{"vocab_size": 4998, "decay_shape": "linear", "train_tokens": 89500000}
Each number is 500 + 50 x the weight over the matrix's rms, rounded and kept within 0 to 999. Layers, rows and columns count from 0. Numbers have three digits each.

# layer 10 MLP down (transposed), 512x128, rms 0.0912, rows 66-91, columns 0-127
533464572438444450477541566467471569452577444426522512545404581563501480487568419483496494510463565466564506535506482521540578484528438443490482505490509484472455514470482505568501515455508586389489524603504557487410575403479484453531459443556528469500529562419519488427472449542467553528518539537534464519466473324459506455541662474573566485483449467504522535505475495449521484512547
342572481451513519433582471455530401467501624396516620529470430533514520564512535508509470472504533496569558680472499506523561563505641541549509492458469471446441472478522570587433404529508418524597565524545585515458527417652432467560488510560464575470467524505497467496456500567420502491521504467430498506427553413449543398427455417521455385450658540494402545625509446428438527486436
536382462538469420612546513487408443531531485540520368583472429502558458565548484543510440556510552530496524500561371499535532580568532503508439448542521504531506456426493471501465479517519537522520443524582492450506523535485479442547527487446531510408439495473561524438397456458482555529479578478614447513544596487526381515500547492542535438528462422450439534526416580463582420540533
462433512517441446481388561407549514485469559530556599515404510472548501527454484434556428531494471476541462525483476643538533492531594401443492563495462510559511531446539557533471499482512522453541424400531499512572549551528491509450548494499517466461537564546491488527530450466477447379491500428501493540454550517525495494451502555528490529486488482505509579556509479489616493445394
465488555533512491587539432523534545487478490474476512550461473431361470523492499462457525555574591486535532552419456443490523506505471489501461540399460489558477488484523542462491447494519538625568452527548552537450570462521524452528409522580454542552461434424557482508402418592458426459429591536503498536534454508478436449504504492515557546553556455510501471533514541480574449422462
476570558533522489468522520364515517534565568485511431520476538523393490491475541496471443491536535532480514462490491507505533456468458452482523467579629469490605446463617617419566478412621450479542494444510509460394595547468485529451552529515409505462599554466488494535408421531542467576476522463446447508521421445580509460559467528479575444542565480441486492505546471483473431533544
493508507542460492520544526512461559492517574485468494500575406483544567501586450473539575522442468491482452431539448609546394448461536423507492501510504520405498387497416542382469430567588494498524468505497369442523605488500555499455506577521514529470427476556541585518425473461437429625453512552488422567513558533525650471518364425540522555448527540503510421600517449491624555470475
587553473545587466429539499554654586449473503499513462567547556500505397459518431599426479524475463446512452564515456456427487602608498491511524560597443558404494510480435573535497468464491486539597433434500487564418395442494526443495503464512565483547494490478505555362430538487464468517533475562496471447475471481515488493544506635498449464490555453534600468523496487399503512461502
527506495495462523469486536457534545472497534418534485399363575471492480531571505507514518556525434451553520597441406528581467520499550538508555509560526523589466514464569513484516486539559550505446571412508417403576419463499541409511490431517468503385547500515562435476576451544570420486362432530475468559513446565453536542469370409579541504511479456545544615548476559412464480579525
448469579503583463491442528541417397453580501519487528428560547522479524567494526419429568618542491414592503506489493508448570541413450582447494456572520463531481627462535418501430524427480444442512363532585495532479529415591431447549456588557561553412546580455546436451408474483477495445419568478612586570489493422549449513488501483498474469454495523474562428560583533523383584534509
485440594572492506503463422455470570524603613435576473444519539446430532510525497449501518533575507547458494590492509457501478548496465581518416552513539592470516543483495365529464492526450442427542527573456593501408557454472394514585466470503514517512559500503454504475491511468467502584532475404506478449462461536482479550557411478547519441440528585490579530487548537506479515436419
478469394498460529369500505533552498542614504599493444507548592542465548472493489471430512557557531572552408503528494505508500485530491517513529434535565574551471520566551512545478418546497447449611566491495499480501460486474569496516447517460483411526552503423506533476460448394437443516471543473424408432465516481497530406531513492543416498516545558603477450508485501509509532513506
449482547519514504491550441585491553523478510532470469523495447538474546518525526567478477519488503520453490539528507494574526500519523507485472419512450501561430464553467434564422524436483457569549472480538524500495513503410490425615544439441580519458541550496574494483587520440482433472478452423519495520501595351466484495547527498467410520518462544466493472477557492473513558533491
516452417484569452480500523534542549454454488472524437452520554511499418560518525451444423538587498478417572443398416478496481584530546419481448437462464539523571514542522514543448616588469531491422504587538467456598494585532433516427525560436476444488389579499480474483564451454533662579477475420523465454541523455493504471555488573613511411518521431549354555505508531574500451576533
511583522428480497507528510450500462491555572523524491430486566517489520437425414535438470438516550487580430485511547490513465537575508525504516479510515579515423408422490579611476563585519468508498577421428461492480616504511492387511531518486545533482510619519524440427481454592549534631462453561431484512457420518467488502512433503492569528453452575546449575537455517397454492413505
454370451472508546443494532632501532542494533433465476495370532563491528474494435478500449493503425488538553560517370554444336426451499548519573464514512480503467595490494594544543693539568502484529488458542546478512502399558474530535455513534479527605403450430510552439525574591486471531562433469463448620538466448449451484468473551485531492496458532420706615471452527549449496505422
395445387609520556532480556475521482575485544477427486523553450407462540469476470455557436515397473416439503489508455527598511503518464527430484507582491453523529552469578464436635497383454586565503472483379525523508566477470569455512475527596463520528505554454542531454503479541507499544512416522492510465484405601517482472542707569492530496530533461496385504548478479462606442474433
582451517531538455463534498581475555484533506552461519467552574401508555398526445601498551461434504478428512490585556492334469548351589470382545460559494463448483572485487544516485526555492398445425525537486431471476512560491563440627445548439546339505487512397501454372517517435435518580492541521535506415561498542488534487580459646482531540492481533511637514478511524503585505515493
564460552465509469516498475402456553500513491521499513495464439451384420553455486450477452502566569565507481570522474499514564445545588566517446634553555459560446449492521522503414462540521540409475461554528512422622488432584591539468422501487575494478433494475441526428519436485524468580481388559433498513480495508511508496402733537605542456447519515409571558503512499539561473544493
485470554487441479469441479468502543526487449536539565502465522493532436511480456591543379557547415506494487499434546494535457509481474511476574492582463534518535489598467565409388438517589517532517468572531515475505405555542532515489476425449527484503510494529487482467491532535504472470562504505485478527472461482526493479566503421437560532549454485457539517357642482571602556389526
473530455516456529505523615565503401546535426522373386399390422620491519597420497599555455529526399470465533500528467531524534533476474476505376454541475488504559456524529459551495521541580561451446477545441462389447533510283615501485539410467515470386420539500500528444400565588484536515503506511477466461489568531570574556490521530509562545423456477590526498488527547596553564466542
499427438567540558451484599501569543625521442500453558528645496430488470430489492389460526536451462549317447370485548535418483471630493561517558548576467382430537442519450560476594432553502316489483458494486477377553496567575550433656545515533497548528544479433479573427431512451544408471599440454549468586575486550442577541477500418507444552497581499508501471482568543537400528492482
513531457440453472502488519489472490555484496492529472581516564499449408545489462497539491535532484482517494385459388487479619515448511584485452485497515430509420529517461510451524554534481506513426465492539440483446510562546437523559466477496605511585497505546490501471417512523524523532412584491543521483586457555531397430461570520416484528561496465517495518584518470550522486489537
484394539541464553550460634601440461530459522532436472541471466517446574435527474503428469501513504448449483497462494496592490486521501478439509512511394500521514614513564422440386438455481480521358570449523489465465577554532520555513537572516553493429561494495518440451511494600528463556563537469494562423506512476493468476525515467456549490577572457423510516531517493541501497475506
607448517429517455433513581441519562457558456483621617528502490482493401465535460496525479477556421622391477541504512549555474540572485509429506451388515583500409474512519500448401441546470476414483517528563543496480565411427518547457445485538483500538492482508505454401477512389640554524476436576550481491514469525572439473438506443571474510509459395541630566506541468469595511465468
493536516495471522552508455547533520341495468483473492492476513504488444446456502406468456493486535539487531499547530520536430591523533440502487468559440528454420506440522563542452448500420582514548474589552467554539497434505497442565472471552423503532476586505523556510540583505442457551480507535470556480439541429521504496403597526459445458567518398573495522495509544586420563487463
# layer 10 MLP up, 512x128, rms 0.0962, rows 67-91, columns 0-127
381459538568600638540556422525373368518439517467514572538447427545515463461493580565443508606480504542570463441569456533489396577564485491497450439554471471560483548613465464508434610427579432528391468536492483450552494469472567540594473430530517700475515507486410597504457493468391500549514469559534479439366546576387501574533456516440472456540571495649365501423529421556452486461507
443425491493657372464422496513514518524543483438465575474585551490425543427498485504439538467577423439498540542466438403429576506505549502541526553509478549481502539505471451487536495439550468515483519523505600507537525558494473517509528516554472485524475424461463542545492484553449506498519539542489488408537468465542532507465417483428480500507491514433528481555677487506507488414461
470533457564514523481570526542426561480494590484568488548503463475465512430489518533549495533433455502423553490515486424520407452525581554516550480457476459577508440452475493534517477561531473396447499548520444466501432519515488500496534539507520496471398644518480541394607521511526570474488407443440479576486530524524523486526620515465554497485464599444563498420574523432421494523544
476562612476500494468471585479527584450562528570539480422542453452586576495497577536512551425463488492446491458537546500523463482553525574491430516474493463433507539376544594438489523481461506475496526417539595506452528545557409504481520537362490516459401409472458426513440553465564496520598585501454579511411527520455502502459468577485550450529465525502498465408439526452606436560519
630474516512599483604487498425462474612499467504500578560465512569461462401478586454546466491482449466627537559532489431428480523579444477423551493547595525519537604417495446604624492497426434525497530465511519456515481465432551415519570538491427395425514514492518561478524440603505417425515602458465521479556442433565483492532499483492408497404519596543518427475504434531418600446547
504503578441527548363468502455420424429440549467543494491476524464529456468523513574454458528604549496533506515484471436537530489453432437494529537544520487610530562445607570492459576486462493561444473481444509472430351546524499549478529511485487526558533443521435404560484512556493488433506538496430624437475562478472479554468464552508519582516526516428452488513541544588470580506432
552623477526448498534400485463389485451567478521505566454500488487516496531525513525605428519520439495499507468556484527501529506565558477595480471531424531471595515549488515452559467454463394489542495528530461560513512424520540582425437507461500515439454488580435490507452514493483625407445430530413525542517451543405469556465504592539490537529568466542413519588553497510538477438508
542464454545511543458515524497483553495475493578499468567502540522473538457468514531514563357560494455441383541508403495441518504442476534565456435436539428540505413442510421527538455431562530428537489590511569497481579433556502489521510565489515558606454541531581487568455479378366615517518446532419526542419471461482465493467420623565486516566518569533627423521579384583493569486562
556532514491573499562493565517543529568480461407427522430498400500423508526471507487528562460505505477426564544320381484577410498513344546526469598646479481500483635416547566488511502462546481504613579523519403588468494592437506516549467527482433491530434498544466559521500550522409582507471568448439502481550471436512462552483509471453455560447387521538477495487497477528556481407544
470511431510522493536440521488551519461442485469387444544472513548454464470485528471471494473557536486468467466493425507518503487473483449496571540550442469608508502460511485515442457431526464565456444514520423529455495487500550511425559564501469565503450496518571554588552504540426532507444510564565492506578500501487505435471465503485447609410458494549423529574448505517568477562557
466504471502412559460494521485461352563515539463491425454535575489505444508443612502470461396497497470521572528442416557472509586493540529539512511443503538506529526475554477506516566494543533541391380538437528527561481496460456525475547532658474477505522543547464556502662462505482615454533496454571492421489518514498425511505499419506426536525451452520567514476540558508551508521474
481500431459531494480567498496537453445460453436498662446547469390491450520521490486561480388474508540465468434502459550485518516520513514525496544486471492398537544493482474453479505480533540486451467481461484508529510495451485529529616419461555471458545523523409464533598531422490627492518542552478488476518513592540414497513511544512469471485518584507456474400507588516502565476551
533526554460631549441576584640455503551582490474528489469554621497400498406462525514459520487468460373542582344535442556560535546542494506496478469430506462566544528450513488458508516493564471455529543510494625463527471467458484438598500527398474433478407441498528457456532550450414458423553459501544437477495475542511593427547489456489534485481400559574418427534396477615555515547480
433468439477530533435462448529483457568449521552527451422448406484467449433551572492469429498544447502525513552528521457522462482511527453568555522426525534499587520583630414465540481531454512450482547468550444466539598424516438443468551522501478454469628466475522448578546574475493447524512551522577463518587559419598420450399551603493508471571419632531484506496449535544550536403472
524554598640502493571553560463571386496572542496414549526611465528434469504446497507556538346463514546492499465406443556496483491519479521493468533462448508478526567487423502457479491461444444508574521489505383501417439543508502550467552520447573449527455517548427493528513411582493458482555639420559413407599538484451389582410527584482544467504549455634552437478387444490500480552442
563585512486400506494572542504513499531529476433505409442401502399532527492414595523507562514508484510491476613505610545467475548555499504582513502501438545465551545403414462504616563496578395497458454513409478499450515451543511446608561615563483446489459521493420592529395603515474410397397487484487417577544505442453459558628495534565598438411599534469489491357488481439573497427373
506605576546525519499488537465542537492472545418556450477473415562493407482482528454447479439570572468553510471449548522578525442509524516539449551506515537555602531531512457525494492504549539466484450535523542548549528553491455579405503540496497554433537475491489522567428520580562413442446497487507520511441498447499505521453550374479496453567564483466373498498428511468451571491510
563441485474430457516454547442467498564428467578562449521574523523586487416449515516458539492532492423459557568462432484468461525610492549527441521520532533489517539394540421452518493571421508521457463470544544490474518411528639502510566528609614374507457443536423498455559507415425540558496520466415531493492406577553454496447488513489484597490493506494547481493535449585510422485546
531552565479476531451461487423373542551387470490481533535500513478520502481528528525526482478547513522486510419510529502436420541576529428446444475601435634560410579520422526434568450512521502510499507531491401474470468462461581581479422482629495522488512462590499509496475551545404471529530460512560471443504434486597516390523478578457521468458455520518538466481449425499500504497537
523519485468523589493539418519493442509458456559470506570531441403476456388478443527395516589491499546614463411437501490479537492535616445527544557546349477449465530521459480544486544542464427552487554584625515539617614393526399484551505523490471441595474453541461494532484461548356536492528471464513486518526452547490493513583503448488431471551596527474537542525350494485528421457547
557383421503371490545560405518540526599365590481466453466515472605527629409466670465518520429456508558485562372544566549483506502556568438484517496496609478376504524389515513534627487528464499498461495533500442452554522486459503503502585470370427478510480447552459491483375487510472485460545458429461491531517480547561544526555586554486524520441503568545537509499535558508394533450562
471493531600546460513556548438502443458518523471479537490475407486509586494403556468479490495458443530517551539481508471503441456528499482544518462468444578507537545541553552533508441585521455518560542450494450489558461419488491570497566528499448520438486509435605514583528459551429523502528496487480446599449525484385530511462458571491509571441488492508448474472427529505529483561510
489532437503517583439511423474448473560545550499494489415431390486572544471496496503449540510515455511444580512584572467483667431538539436465575526652434560575570594558398573456500506442461487487519523516498510524439444520511510516442527454544485414560567499530496574546370489471448484496555456545457449559557577521530518516456460434380517542481468449528439516443545480489585577496525
577548631532546513492551452470533561625473611477423477419449445469506452538428491490561459541469573436474545534522506552442408432435517575452485580488499522488547571456548488520568366435530484536523501497544540534549554475568444590584439388546595495536490330520444477526396481570536499478517497467369528460526640538433461572470432521494570475600397545484508431532532486525548457508449
510550479505519497383561544495518513557509479439568500548428437486575494424468444528434484536452470530525512557490494517515466525531525582523511596405478507550516492483532571448534458514523466490432566515507448531578503555439494570514530498457546406522479528467476549505507585507476478522481519486414531588561426536516501550479478583478487377467438515495606453547453443491498526426532